Part of a small language model's weights.
Size: MLP 192 SwiGLU, vocabulary 22039, 5.27M parameters.
Each number is 128 + 32 x the weight over its row's rms, rounded and kept within 0 to 255. Layers, rows and columns count from 0. Numbers have three digits each. The size before them is the row's rms in percent of the matrix's.

# k: layer 7 attention key, 96x96, rms 0.143, rows 77-95, columns 48-95
# q: layer 7 attention query, 96x96, rms 0.136, rows 78-95, columns 48-95
# v: layer 7 attention value, 96x96, rms 0.12, rows 64-95, columns 48-95
# o: layer 7 attention output (transposed), 96x96, rms 0.109, rows 64-95, columns 48-95
# gate: layer 7 MLP gate, 192x96, rms 0.137, rows 0-51, columns 48-95
# up: layer 7 MLP up, 192x96, rms 0.14, rows 0-51, columns 48-95
# down: layer 7 MLP down (transposed), 192x96, rms 0.131, rows 0-51, columns 48-95
k77 074:193187080140124114127112148074118173103160085150146106113146093101088139136082131168088140094135091176124168099122140143142109104112137107118081
q78 077:149117147111166113170122098182130134166179190136131156146155169169182172101105106146147069143138096131109112097091138081151133183147147124057165
k78 078:122163153186138097131118133140159153140160099183105114119097151110141120154142194106129180094144119154137166084152142147144177131125078105114099
q79 089:138147143144149099093143169160131185089058109118107158131144101146081151130126159195139127113119132115104167153181094142064168139115076109073067
k79 081:177138117122112168121124108120163088078146093138146106152112121123153113143050099120125146144067148131141157137111177166150084148105185166133140
q80 075:127147164143145100114152106142126150107098143143128141098153102156112113065112163173196157118151151101085138128179114174112179102129085132058094
k80 077:138097083125172125132125183140134149103171160101141217144098163111085123158166130132156114147159106160117179166127168137076155093107066137124043
q81 077:144108070126067190142110116117154046137116150165178073104138140113143105181134094081087156115119097108160117098085154073138134115111146126191205
k81 091:138179147098143119152117119153104106106114080132082122112135112091136129181168143148113146143157080138157103087117083051163087178140140072119233
q82 107:177143168140104121147147096145155142175159182121118103169134130128072076165177073077100136096158160108093145206123176127166078082162113149109156
k82 102:135161110125061153105168138117149147203127124098114120118110066096096103131131078092112132060150199182145143104144140074140152171144103132098154
q83 113:110079118100111111149109119110165141153074101140120146124097180100094120135121150119136132114103181083126176084125124114082065104177099119181101
k83 109:174145121149097134106129137032131165132113168118114184122084116161133144134143143084174107148139130104172140116110151126090094083166147108179131
q84 104:211142116095124139174124107143092070147103141157160172184169177110125116109091106109147158130168149122085118185130123092151167120212104122137102
k84 102:177143094109191136196169135092077145116153089096180184107134181100163136118128132102075121189142167207153143114124090139135158155184120126103155
q85 107:111132096155129154120140164114164135166137159103175142160088110119103140136180125177121156118190053108085051076154184194187102106195111100131147
k85 112:156088090164129131149121138127153117142123135166200115245136119094069171127131126149114144120118138095165038123161139206169093119106157148149147
q86 114:166103082157085092124114124116115088109063077105104145058164147119108114147126116174126102112131146159116098119099109119108073160120052156079128
k86 113:197105048118147152108067147142101118165077047133096142101138146147114102141118122105121097120148160117090121104101124161083193187161130172108120
q87 109:105104099097179149089157150099174111074120122141147142111100163082140090159137046190122101096127149145145145177182088137117119103079100136136118
k87 110:078115117101146162134134146080168076147117064109105151095163113075129137170177101177037078131159167136149183194120093151136151067108154102111124
q88 111:092138176127077165085108161164099077145130101036137125153140092142144113143133180122127117115136159131077143138141141146120122155099074137134064
k88 110:105177139165089134135145149133108154078138128119120154161146096125154125142114182105131083164137126114115188095171095119182110159088127234180106
q89 109:161120186151132174146146128123096135124122074193106137142081169084113125079164137119102103170118133122060115141143144093088117123072093110126134
k89 111:124128133150141171099153073111120124135128145202098145115146211156122116182183136126180143122118197097025150100081123149122144117109095154089098
q90 102:062109155166150112173114080169140138178128094125111155143105080140103176134088084148107124151124125157141154157121203154143175132128120094120167
k90 103:112133157081168085122109132093131099147137078147062106107125119139087147118108089138177092205123148090161134097087154184173085137091137110149145
q91 102:144183061116090170100179089120153150101075103066113145116149134184141127062097123083093091141072108139091123119075153171140119104183100113144103
k91 107:127168095105136221106157121127142134127154100067095081168122104180169141084169113103130106090105083174092118151126154141191177144125150162094126
q92 103:145167115135134181132125103156181066123166154085137106177109115045071137123161142130087111170114115081105129120174105149125113142112134075127145
k92 107:149154169121149122109095120164182095134170107088163185107188153067087126084172142135129100154055129175122174117130144152114147117131096140129146
q93 106:149155154129122168063085156116093169171178036099125099125100143074126143093096140114156094108113123121130128141128154090143151104071179169125111
k93 100:149080147135138092075158151137038129160140100117100128022104114106063129099116166135087124110094112101155094092115160095185169138109112195105142
q94 108:083150156136079152194068106100101152191121086135153083133107111147113100166154141133178120168144143186173104113133084141200113102101125140122192
k94 113:146186130113081125126056105119152139134090135108101108139087140133081141165090163131150115141087165141172141093182096121140198096131124141112218
q95 106:142135107116138096175165122043163078165164084082111118093073104141148130103073138121132203112135123118087148132114086112181137124112116149138158
k95 108:155085131136122119189106136153148108142138157133073087077126138144105099159124103073146154141060086126101097144081124143069148143077114209124137
v64 094:152152135177089080041140088167115135073144135153107146122130088177150112111134142112175109087117127095138136205158139162164129074145150117163137
o64 095:141128125084160142178086150135145133110127119106124142134159103136082134148097086122074118101063128158122131078137142175133165146091119081115109
v65 086:117099138133136105131175136190137171105110135085151106106149089141109140121123121167071183148105181148123145079135129099088104179101151172193151
o65 082:118177119113143154136125096104122160150123068168089207150132157145120089146111088086126119121157107115127131146115089131165117107127101104128098
v66 095:135158121076122121121097110065120070111104164157091163128091128111133206137095107130157154149099103171107134168165180100083096181141162078154099
o66 086:099150091136114156038088210152162160165134116122119135147135155116114124116138166148131088100081137090121121098091096108188122110081154094169139
v67 094:135174086104168075149123132199138137116134143184096150150128076150068118133197148175187109147143147169113136112143151093122122160177136056186160
o67 090:106181186178121160144119130087069144204121124111148078093130118093139139108108120095065103220097076117129120096085097088141133146135141082124157
v68 084:170154173138110116147078098139101108090091114131141113181101141095110160156161058149162116164114120165115104142147134098152087189176137075153092
o68 096:125145095136116165135111144130143206158111164166143095048143181118162117098108230119053133124141142092105146107150152083193137149108104140133150
v69 096:139119092085152155167042128114102120129125100139118145176126103145128141126135166095142133133145154095163127083129183100173189128086190075093175
o69 099:136105130161114087104142151154182127101113108133121119075080102122191130114112158155097126105103098149136132144138020150104100151177079136102133
v70 100:103110154107096138063104163083167147151183155113074147149124159114120152092104100175149167109169159124094117151122162112117082138153064167122117
o70 101:115145140155163106104094093112089080149106087166161103134081138138145110203134120085127132074116124099140142144141119164200111069118147176152125
v71 083:172141096128131104136169111181135090104161109095075160100134145044117081142123137096171138087123102145104130077122156170137114118074165129138085
o71 079:109108100117146091096056145074121141143100155142166115103105096105140124135146097136118114158184143137134099175099134123170107116117071130118132
v72 094:129118063172151166091069108098184154136137170147136129210097146113135122131076094136102146106136104094109136150133134156096164158068127097112131
o72 096:143121181046126133176141151136161089158098119135135104104128111109152126110131151136172165176114131168139110111127111125150135129121136155167077
v73 097:129080161099171164105083123112190149152144149095138119150096074131133112142073116159099161152182137093146089152149132159156105160132180180124061
o73 092:091107096158112086102100127160088175130155101141163110153151164180129136119145101101197103100134171160050117137100093120096175142104083127132137
v74 093:127153146167171109033129124099166122141133144145135107092105117131073137097137152099120109165094107116156086126124053111139124147138105064119155
o74 090:075075172061108124164101149191115078119117083135107152130100118115130130150138155104106040124107168133131100124121190106123097138154106158120120
v75 091:056134138117155135128097158112119150160122122136118131130118107135255120165137147045174096122110146104122098147144134145089134129153118066145123
o75 086:188158093105118120129091100094098070133097086104139128106151155135110152099125117221141098142138128184153121170118089029139106111148164123130127
v76 095:112093093090035083166120213097102123202143112096162177131124098143101143100051094114109146125121109125147144150111158134101151158113141152145089
o76 089:183124148162148197072106104133142081093104150148134151167135132147167115082198182132140147107110153180135153131159062116134112130057169151121132
v77 089:106108143124186129143157223135152118113094110140144074112163166119126107114104116101119131080148122128184147104101114099169124158132111153176118
o77 081:086149149173112130127164102100093139145174103078082138145096101133100125089130161082134045091147109104081053141141108185099139193182140172091110
v78 097:134111162111098133102090154098103085113136180100159131118117177161140102160110125058141113124156101124121131152073136158100107112135132066148115
o78 091:200114132125137140075177097155159109181147118126109129117148078076091158170170139143183156112113136150116152190143144125117142078113054193103148
v79 090:139088144102074126101133203046101100128138118148148078155096115105119141096131086105138153194167144136103109084146133148127163194108170121114173
o79 085:100142114140182158135125159173152153136143139101140168128118134135141114132111139134123110076104132147169201218114194161069059164096143158143126
v80 093:164070161187131123144188131116082139189164109097102133202159153127169140121158113088069131095148160153120120105150138098117131140129111075142068
o80 083:070127129110143096147089093118188186128158127130115126119114145151103071123109144120183124193104157128130148130145080171149126055137105136111108
v81 100:151102097111122125159153120119066124137100138088189146117153098182114111137184147114064159172108136097096163155090133141145140142101157090181116
o81 094:107136182137168152136156133137174138130154099160143206063103112152138146139115125181205095121145076209129111068137171066132131137104142127040109
v82 096:140175148134119157176105138129045092153161093149104138142140062179120137107105146158082165147126115132077103137083101126194121100115156112127093
o82 098:109077082165083098160191120172149161145103175130150169132120168122140097101124102138136114129132132151149091132169104136117128104117093115089100
v83 091:131138160106146100167147110125145110114146107171120110103151158169123136151097211112113090152103151136138116076113074126176132160074109120142133
o83 088:127132090148138156119128158136123156112136099124125193135117092073165050127154127181144168122116129077144117144099163096127080099194146105138093
v84 084:163136145124120103126151169084144127110093126120123115126144084185082147113131153078125152038165064188110098127177215183087109139132097144122112
o84 079:141116157070069145124077100155109133150207143143130167150134124112123113147110125142103126187083184139096171141145053145164190135105186150134115
v85 101:130083100101121141236121099149110164145154105109111103191105188103156103063195138090105131140141119117152123118125113111184174103106131093140117
o85 088:176171133181186100137101113160157173116053102172122106049171089128137149128110116166180093144129125147153162131138151142125135140096058134098139
v86 096:120087163087128079143090153095137197152124095086104101159169107077169115173137167182191096114103147153108117136157150126142132116166139123156121
o86 086:115207063120143202143154148116100104092125090210098131115109113121154184110145088082092142140164102133087091150086112134130104098144129150113115
v87 095:047096119130147141111105077130109127159114087114194139169147079087091104132125165171100170155107125133167099119095123130127105145106111083159161
o87 087:176099124112128127116146122089173114103096105092064099114129140167126126144180091087105164123135123126106133085157154015132113132151097196118153
v88 087:085176127144099100156127190069104125181113115122155118133083090147108152114163100097150144108102138166140162075144105147093120138050152125113122
o88 086:174077192130171167197150098125152134141173133130117087147133172084172137122056147140140065151150165146086153190108096125149100097127162157142111
v89 092:135129084070083119085155133098127132190042138135129083174191172127129168086107097150113182169134124107159141124098120131133121155161167114104136
o89 091:092169104175188139100093088154196085076150157092093128094063153131157111133158159124199080096157137131095127109130129125092144135143092109170137
v90 089:107061132165127126127104138173117069138199136172110123107135138156101107104152105090108178143140165132158149109076118145166151094171098134153144
o90 083:113098135147122156112165117121190119119101128054169129155134147063134162194097152061183124121115087072125095158142142152156154136088104159146127
v91 094:090071080092123085084115098133152101151129135089175152103120179077146125136085123143147164133095092135087171151110104114138111142084145199113115
o91 093:135136165173102166153098165112158132110093102177122119167130191127153131109162125154117122098169108141098076148141140147130147179151078107165118
v92 097:086088092067107134044137133127060113130149121114143138105095164112139117108109061172098116122127073125131091106119131177144155112110096186148155
o92 103:085144128164086131144146088121169099142114067122120143129110115132133081178130157100155155141111181112147126158121120127112078194118122138166180
v93 092:100102185115111119057125161104143124131087161119132152132115070103115196131116102070061096145082093133168142144112088166108135122108089129106238
o93 087:151146123042126184181165134107105137137112115124125117118174186161155091200140183147135109115132149184113132050159118075112100160159122168144089
v94 092:109089143114142168126136117078133148127121097129102138141176159108117104181157149137060112172095112068137083080131160144145157088148141130033101
o94 091:108163148156090077109116123149159169161138162155075062112104089148133115137162146092148132080104109182132182092114145099099111108145151130188104
v95 099:164118126111114108142158146161083125176142130126101148092177067124126097104142122181133154133133128130100099211218131131127123143097164105135112
o95 087:142152135140070168130101107088060143102086138135152119135085167127101108103087090080135047091086140160150130123060146120091131103126100114137064
gate0 093:137134123131086150151203133058154114099094086163138136119183147097106185115115147086113093124192134164141136171064146116099175099133156173086115
up0 096:104104136109107120086154109116121165162087130148203148156120173149130118090148176112132178123149140108123100109132144133177106092133137129128086
down0 095:095112129143126067176087107070107067119194185185107154168054127087123191134154096085142189160132131135078100129157164156134144125128050121116150
gate1 084:152176128113170158135137107137111141169171176123140120111173167051160121178128074127177145116163190153126113197102157090179159140161084152147161
up1 091:131215107160122141167147105119099159123139132092110143149154130159159140163059167126128161204074123121097094147194100069116068132132134110140144
down1 110:110145122171110162105104116128159126154139148106141126143153131105131102159122152106128103121134095071117127139095115051191163091143151083087138
gate2 092:142151147135173141091106181136112133145136099168108069118120125132090133160185124132107150115134164114162115130115128202139079155092145181151175
up2 098:173107087043115094143162149122099156141124139075124111115132130182093102134101188122074129115123108168127155118099107136063174190180153121136095
down2 089:133110128171132140076168154143209183074075101164138090089136093160142204136113106119148109110104068152171164139137070051127170131134121161067138
gate3 090:081103114186168108125099168114107103177138161082160126110164180120102133132165084122128131161105111098126105160061157109098083160103159120153040
up3 095:157120116147165149172134202143080122146130149130106133054199103136128102118126137101113083170108117125106087113109127153100114123149110089109078
down3 092:166139105125102080110153126102066137121125075112118172114075117119105122165154181180020089085112112160138130107138108125069085154145150111139150
gate4 095:121137162118092156141129187114087185155126152195124101102163125147084102178169175143090193146078124120121156127114168136113167135060132174116121
up4 095:122142157073182176122142133118150129155114142162152155122111104216155155180117136096158089095149176118169145094200103183118113120110181167124137
down4 098:098098076148071125153174114074119159103141126106103133168096129153141118092214142131201136164099169125139158140072159120140106104132067159137083
gate5 098:177137158128126183213140141120159182134134148123188167135085126096071181116088169188154145143137107196159139132136147132131182162121108162103092
up5 097:120118137102162160107155127116134087058102139201101087123127117098187172153096109170162159120117121114140092132191159082081107177111115100139160
down5 091:185134127172116185163144153126112154116130111057151149115143079120129207135088162181145102164121143103116098147151135045134155158076141115143133
gate6 095:121156136140091120130118127186116150129154126138121171092184153107108184132127138160170118105158128075135156123098073105099151122186146096156110
up6 094:110133150134148120103116132205066132185145054184115072111111137129091135156144143087158179160138132098115112095127127094167157085116102127116157
down6 091:152112167144108175134114118181188086098114118126167124089142127113183111123096159174138104119064174130140157094133060095091152131134126140114114
gate7 118:154116107128112164122122120080108137153147103141151160144151090098126081139164065138166170118107157145206076104113156084149171138126140130148127
up7 115:150132138174113168124133106102141143137204149106108140128097083125163153067133145124102140060105145187172146157176122118132124152156157095143148
down7 107:122136120072101114107138106173150183131153138104125128135164115130134106159104151151112088056099178165086152106149087141117112197145118087209159
gate8 082:152115151086171133082144145090121096133142126124186155210093120096166103143159118150150120165137151117123090102143172103126141139095133161129147
up8 098:120113081144090130096046128113121180063085203154140111189127129065084129141167106118076123132108121106096099147166122123121129085141105085140088
down8 095:107068125118072125131108132108134109118109183161165121152150149091114095109134082127219154122092180103113127131176214045174171102087136123143130
gate9 098:116165149130089151048035091157091161055114170128108093119100143108068125123093124118161043065145122178145111125102138129154152124110110147114154
up9 101:144131157138040094101167151142124123128066104136102093106133155146105185094146164111093135130086089081109120102132124075087115133154154118141135
down9 102:177131196126165139141179161120103135111090111158079139106098132097137123082112116150091122084157108063115145131157124190103050132130151106124093
gate10 158:116175154174134226087176122145161173124165107089094124099132162123103115110115137153165111121158110122115102106164121113197093146098159164117145
up10 111:170085144077132122156120118118118130084051136117162162141089152151117052120130096111130152132154143119113142152106127108066127046153136118138077
down10 107:128189114173135189102186117149128125134173097092115132130120122117140118101125140099155077128142070106098097134124177096143095162105121142106132
gate11 096:129104028172127144176065136093144178128130149127130149134149156175103148151126112123121098164133120129118087156082097220071166153093170149161068
up11 100:128137131156104191164127096076153128103136167115078103119154161086157135163106156139155089175126107127116152109160133102018102141138118135111071
down11 096:098136142100158103163127097129121101116103083103135160113097079121104121128164131132074151122142104129152073154160084019130145153110161096171126
gate12 097:108127085144132113106118163084098130162105125128159146134151159099109107110133108126101106179117121150040117120105205167141107132141099128172053
up12 095:131184161123183107097150151197110156115178104195064128104124152097146139124173044063169151136154125158099135088111109138140166175112120167120104
down12 089:140113156135113077177151091136180155122163108075073123061085146161087158113139178139169169137150098141142139086150049041099145134125131156109157
gate13 089:091101134132155097099145097148086125163138196120148077166102134153186122146140095157173134110143207105095122095118218068173173134140113165099163
up13 096:079103107118090130140080143135147170150158134140160122103221112085078100101162083128164109160125097115140117166100140112110134154126171128148137
down13 095:138156165137098138124162140111118132153105160166151133134132137126116155123157116149234114137081201105117146192073247176102191127150134143105114
gate14 121:136138162134123145146120164086110111105124086092111135085153140191090160130093110105160174164143142095225098148076087130145111104119066124117096
up14 104:152139135110139176119141107103126097137162137153066147088186109102067117134101076132118068061127082111133112176100148074102155111138095105144127
down14 112:145147127088110130102126118130121147171144115082087074155131134099126107157159170185196143149099151134131172106088132082107088132186175110121155
gate15 101:074166171123153116163154066111161156151128055146130066096136084088083094119187119110100125132067153130147099152126115075138126125109073118089103
up15 102:182141079096080068108154220207114093149125135128122124117176146069094119167127152173149115152110128161172119149109131116079143127138131140097135
down15 106:125118123150102082116133151205163164172201142044077112140171133111131137063131160181153142162129167166121186115115074143114150084116169101084104
gate16 080:147095099108115110113070166108136184126090139134129073110157130114107126117129122056160161099148204151124177179125148160158100080153094177071136
up16 101:130173144098204134121101154138140111110050122137147101134106170154153148126127113074086084071131135138098177130119090136091076098176098140128126
down16 107:131132082125183101154186162125114124123127109109130147161094152145125116104128141138144135100124071174155126109110173228071112118173123175164118
gate17 093:170096164098079134109100163091063136121168151123082110139101151173168112123159062097146119071082132128102144131110203090084149174139156109097062
up17 096:115069117100140112105119128099108143130199179153116137068150125146114087124127158110146138107089186089136080179114138154143115128112089138069173
down17 092:108173100106146101145182124126097164116109118142112173155104121146093084141133171089071116084092138177098120178134084138097132111130094079151119
gate18 111:138119095139133118098109143186189127078122136149117092150073138170171075181117150147085183144090117118146173131140139121122147054128107133107075
up18 104:108139090091123131141122134100179058130130115150157091147086141144108112185178123086121133071135117082155117101201120134141108122135215170115158
down18 107:133128113177121123172113118173165143100172061149115127157146122181092165141111127105051135064091135134130190146114090149129135128128142150122078
gate19 111:157122134132090159174128115136148161144140150105196148179086083142091109175120118115112100127102107104132110121164153122148166090077102121165130
up19 104:076160116130124136115134187127096147167160147129091163135113144073124136082160134062152147186149158089163133162121144090143071118159103067135146
down19 110:083153158170151162074105085137133127134197117097135140114118137102123074168036145163159162103099137115159127128151146076137057200139155106136163
gate20 091:170147122101107146171053145111122122121098152158095091152180150176136114118167077077123176132073177150084117154082146152129189150112114159094080
up20 097:130107145123146137111096091180155120159142117064154151083088166142116094155123139109100159055077109119075080113133112175091097193151127146087153
down20 094:137098153138125104123112090118105163108130096069075153051100125096150073184126183182063133110116118116147139082121069074110049127114150083121153
gate21 087:137107156177135127190113128187124142132090145106185130159136127188162094125089140123143093149086122121145151130131119165155156130097121188091128
up21 086:151137070185094106087129169113194132168109143136083077086140120156155131134114145144147135105048147154082167127146123091103142085111128088087092
down21 101:163106120144082173124079153109108181140102119112153127101131072144112097139090121133103103138108126162139102102152101125114150074122152103120099
gate22 129:157124142109103153131171109176170134150137168084123119143160128139130164148159125150186160133181171100084119114179164089184172178100117144148078
up22 116:096111174170139114140153110175112119055193106145122045136115124112097136073148078110089092166088105164100188145082123067095151096118133168172101
down22 121:108104125081150156141167160083144120171107147135142143157204110125086164140124173172200157137119164124101075125159146187182167158120112114165096
gate23 111:118174132145098129137168102147179184190114132115167102136069196157112161118129174108203105131118127103190138135180124129155075108045146129106117
up23 108:121129105109131127107130136165109104126188147082123111108185096166045091154110107059145098168119114151196096153144151126116115097153113120117118
down23 104:102134119149103133119127080138160118129114106129097114155155104139149115173091099120080160147111208070110099138163169140151148118063167061139103
gate24 111:120119116093171169068113203157122159083113151135133104138168083183119138103099153143106069107110166180084133146169167112111146125077115161068122
up24 105:163136125112093090192121093075174131145164092110125179085056174092141140157138146126150142119150116131145120146152156103167101098166106153104184
down24 100:161141153125143089136164145198146136087123126122084115089125083116119202179135143151115128176126155147139168166151105076129157147099170138061162
gate25 079:068205135075096177174113148160145183121153185115167126112166131171165106104120100116164150148142062167079112191081118100079052106103129140093067
up25 096:081137170105082133175105072103146160103117154118094102112172153178120162184159087119126168148174076124044117159112130123107085134076158118149057
down25 079:139136090130136142108107113153111119095108079099066167088090080165127076152106182148107149107133098106095137084153082060121054134139162052139159
gate26 088:174168112156095134117109123115128192133114174137108089105162121094128084081091109165126088161142156149140106118046146108087182137149110165104168
up26 094:130061139086183134132141188161145119134182112067124143094121096107098091119126123143140127157138172166145173164164127152110081128092030165142146
down26 092:192158142169079140155116095142141144173121147160105081062182061108084156117108171100080144150103103145173156077093118085094168143117125109105143
gate27 110:170085186099072176069113122129135168162074147160120108158169140125094130131139143159110172155146132081123156123124148118111129120123063182169094
up27 097:143178195138180174099113135123116130135092098119093116153137114154083116106129120082133176163158122164132086106082135090137182065156167126138108
down27 096:142091087128138134097155147128092118182090106100122080217137116138115127110147141166129123131148127124103146075123144229141117121132138080108104
gate28 096:135157093134148104035145128152076116085132142180119120083113137095176072160120031150092076089146103142091122149154155203164131094120087153149077
up28 092:173189129116186143090098179171153154127170173107082182148110151106174152149109081166120112128145129139206122121148100146078141110092125151105107
down28 097:110094127145154102079094122126122124113118193153151080164164102122104157081161106009142115187145175064094121102099131104151188165114126093186118
gate29 123:125161123115115123130077092104155133135085106157091095104119078069083171148126119112113180089069056123104117117137198081127125096170128127137145
up29 110:123068084136099118108168072178123150093127127118156108126165127162132073141125155177123171135145122125113115154095136191148183120099108140120119
down29 103:135166167096157093188080105117111081159106067187097122094128107096112114154131133091133110067104085123125136100126153101106138183115149096156122
gate30 092:162037140131074122128115115108123113143118095124086122146109105095044091117165059165088157082167118111106157128138090173201153108089094122094153
up30 091:084104155130180145100146135169115150048107127176185110095102146095166165187167090094159085089116082088112095150140081101145103161140090173122161
down30 096:164123098115120125121112118113179132090133130112139141063128045143129094180129180102091134108080110126169104144147147028128092112078140143093140
gate31 099:138128080120106137098072136106125115084104086118158097068099098154089162176144098072149166144095153134148137172152107186107151134113096147116183
up31 099:113093094139139166190118131182159120208144121132141134133094139093142075168116092142140151140115131134083111111130082122121126178136133150114085
down31 102:141113141186095112158123166162087110118177121065117152078165106140142152164178154123134141107019089155116169139152116093117094102124168129133116
gate32 088:127157116184106129152186193161169142131143149138163163153139170109109098138182141114154157143107131088040144160150170092197180132085101145099057
up32 093:155113134128141142126163104095076103143200153164087120198153112190173131128051109152153112110070141139171156124119114127098124129176157122116143
down32 094:171121131156162106167147179133181178107093129172182148138174136127126164106168148129187175145112102125104180134135147164176189097078053149119048
gate33 109:117068134136117091169095157118131115115149094170155166154175123124160175202151141132139123129131157152087098171120157131100110139137112163166122
up33 100:130151149168178110147141102114099115095119120133102097177178137152147142089147153072123077150118095042115157106105110192111161119140183143159074
down33 101:147140173159186138068129120157117076122119098066098040130145144131129125144150095148068141131149128134174156115094154032116157097119154149149130
gate34 094:105141114126051144160186190136146132121130177193114089134195140126118114151122104094170100148091156121122166149116113147185159067158105190134142
up34 092:159092088057151116177176154144126168177186139090106127118133150127067133161117153108162109128127149169134140186129141155120156161108133114099153
down34 093:098130127106100150146081119132123086166122162178190105168157110137179112166122097064156096144072157146118134126095131219127157114092100144136147
gate35 092:109151118113074168092149102121138085143107106148132155073156183103089141144152120144125140106126159115168136111047147116153096134163122165126126
up35 095:131138160107155091128121161174110081147121139152117119122152154080105092134123112089104122117083165111080136125207114150106173156134113130090099
down35 087:127095150127128136143174099146150131095112075087098141062133132112142143116104132147048142125143110185172172083160093099160125089106122065159143
gate36 114:197166181141091140099157116134133124154142110168082010103133144081104173136195104108135104086139099123108162119156081072070149094109141106125099
up36 099:123077113087118135159174123092091165139143180135143078173107152073121110084097111176109139080165169138100076166154157150146153107107157114152170
down36 104:106133185136089077165146138116127041146108079157119130108111124145141080102105123115158092089144167105103144196184114113114114184140102137151125
gate37 088:169108149110047140108132130130166124112162135116139172079182149142116107096156115128180066147081075154191079127145152159118113091087185124181098
up37 102:123105157159086069155086141105173113106157143166112122137146116111078157080128151132141102127073057122152068149120179118089151109143087099149142
down37 090:148107142122131071110132081105098115107133102122092166128135078084107067142127163124063142134157074120097169063121051078168118165110144105106159
gate38 111:211114099197057107109186119201104161156174087105130116114109112115152101167157095075157106121093162139155161153108127089058129106166172187128105
up38 103:128151119061167124144112157057115106189131121158153093154069137097063081105106134160064122165164105060162199135100135098143128174106154169104143
down38 106:109075115135069105129115158190128154149142096111129141102079170101162143139150151154136109072153090143098135151118132149109073137162125094112093
gate39 091:129107092094147117130085146107164087178141096140120126109120114114046097143184094114197122152119146106119099137153114163130127154147137144129118
up39 093:177118133078119118146162161150106084139099181073135115141129135162094038156112159137160162127101097186140096137093074086168163136124087123137113
down39 099:103081093091136134120147201095190089104128141131185127147154133169088144131163067134173162119140135117139092164111137158113182097156067155170123
gate40 106:179103156196126162103137110154152130084110153153104095088144108155091119132055141145090144094114172127099141120125113126103146121064141123123163
up40 111:144161126158129166158124085097097122137109216169182138149180120112137087136152128129093103123146076188093142140129152170131152125075114096118157
down40 113:053127096141131170151160160131148147169144128135136176062148163196188054058102116106091128133145193110112099109115149143097146127127124128176134
gate41 116:124118135170149123180083113164117133154122104149138145159126090110130124129140151114165081094118166143134163145161151096151148066135153151114144
up41 114:169094130085136103130116141152155070135088164134155170140101082127129143113088139172114149080144117124179097208110153143092102128129176140085122
down41 110:158102097172142150125116125127115095109097161097077126179132089127127161149098117108143193125106129114127070153131128175177162125118191172099077
gate42 102:139137180143041132147126140128151127145111149173132076141061154122081180147126122162137208190139130079141166153147144103045100179108166127148136
up42 098:131102130119178123180076134156093145157063163069124138140154066093057086173185144119152117145097100153143110146173133137125134151117151080154114
down42 099:125133098178090076161117182145134195141111109132116181105094075129130061104113127091090115088110089147144082137128139127072104192107109111095132
gate43 119:067167110123117116119162112166117151109129098121132150154158171179098166145123103142115121083120077154078074218089097096126209088107160118090144
up43 104:073173145128117175093137168140152193136109067128123108120116116127091145151118137177152143127127120117123056122096149078077170104131145098139087
down43 107:132132115118082152090108132089169203109145182189125165112068165114157071106157112145135134148103132195150146112122139059144077160110094118144092
gate44 083:148159156111129124127080130093150121092081182108145139176127110173108142110090094077161094115108148105116149065100186137093129144109103151163201
up44 095:190185173137114063096112077120122121134156156139114128161160153121137176122109168138255123127113186056128152079104172150129138153118137103130135
down44 092:155109145142190092135149092130077125105142090133079153140149103106139100196103181163107175130144111158098154112101064085177121157113114062122164
gate45 122:169103118150137110111087140096155141079076075161089110135142072151081135218150158092184130112160123153118119111159139153152170084100115172106089
up45 115:076179128161092152135168097219106154138118123120058100158097098099107125126154166126123124128110168090159114085120102110125157175101190093113147
down45 114:107123126169120192092085102115142131146123136113081135118069152106206082166174131138109149082180123125130096101157137040127113109132124163148147
gate46 098:155096104101135144122072120098141132155135122183098056151113153063075138127124110116166092098161159146120089129197122202100181136109083117099124
up46 097:138096177087128154152200099059126191135147084142142158155130142116166127154115149174131109151165115181132133128169132123158110069080097116150124
down46 094:106124181113124150171150080161156132155128105162113114142156177095137064131065131106170117135061151084133083172102168178057109119171066169124098
gate47 106:130118140149132181134177145072121178058126126161128157124108086083156127107130099169094182052112147100102096110127120152188176124055205151125092
up47 094:104071149097154123147150109097106132136205186127115116162143149122132162111182146141143080159137134105093079121148108122158112153124144094152143
down47 100:150144102103079128080124101155161089142142073134095049104119178158138106165116174098156070101114117162125175153125135245082083101116102155097177
gate48 103:150131145146113160137100132126143120116126151090144094164135133128215110110115190121118095102064155154079114186102173105158136110156174123087118
up48 095:180183114135142100195127141156187151102173110118139145132124192126097168136108116142125106110149113130120156207121059061089131126118141130138092
down48 099:163148143153117117158100130184134150120115114110143063121116098121144113167169112103127150113153153133170119100083121138065140098112098140111164
gate49 121:133147101134138168179138120119213139109175167095114130123198159131148108141100145071150162080151193162147121190138180119149078132172100131131190
up49 103:122180105146136117151136150125142115097220065127141084106106138143137122109130098095132132082164139150172104163132061113169154193137152090201153
down49 096:097151178109157149084111087120145185145127153140144148203161131138146147173104112078195131101155073123171139118089114176092127101177071125099136
gate50 097:133175136068116123065131114113164162082152068108100108156166123187174115131115068114107123078142143141177089130122096110135163103117168115087051
up50 095:144136112127142150128156118157149149065107155096132121142171167171149128137088122068155050144159114126175095151140151129115103115141199112115107
down50 098:092172161078111177172129136149097064126137140123172169222108160098146099121100124132148057097065159120150120111137188167116106202120153089128097
gate51 107:141103155121157125125102147111144135183102150089134114115143130059131145163132161134142188129156133036102115132132135146185104184104162073171142
up51 091:050111153190164127153149082146142155114138121064148041092170124116076029137119137104085139104088117118085169063125139150107145083121089107173145
down51 097:110143111127156165059171141118106067146110145173144154137100110141131138172149161161109154132157151076149059138089148205135139131136129118147154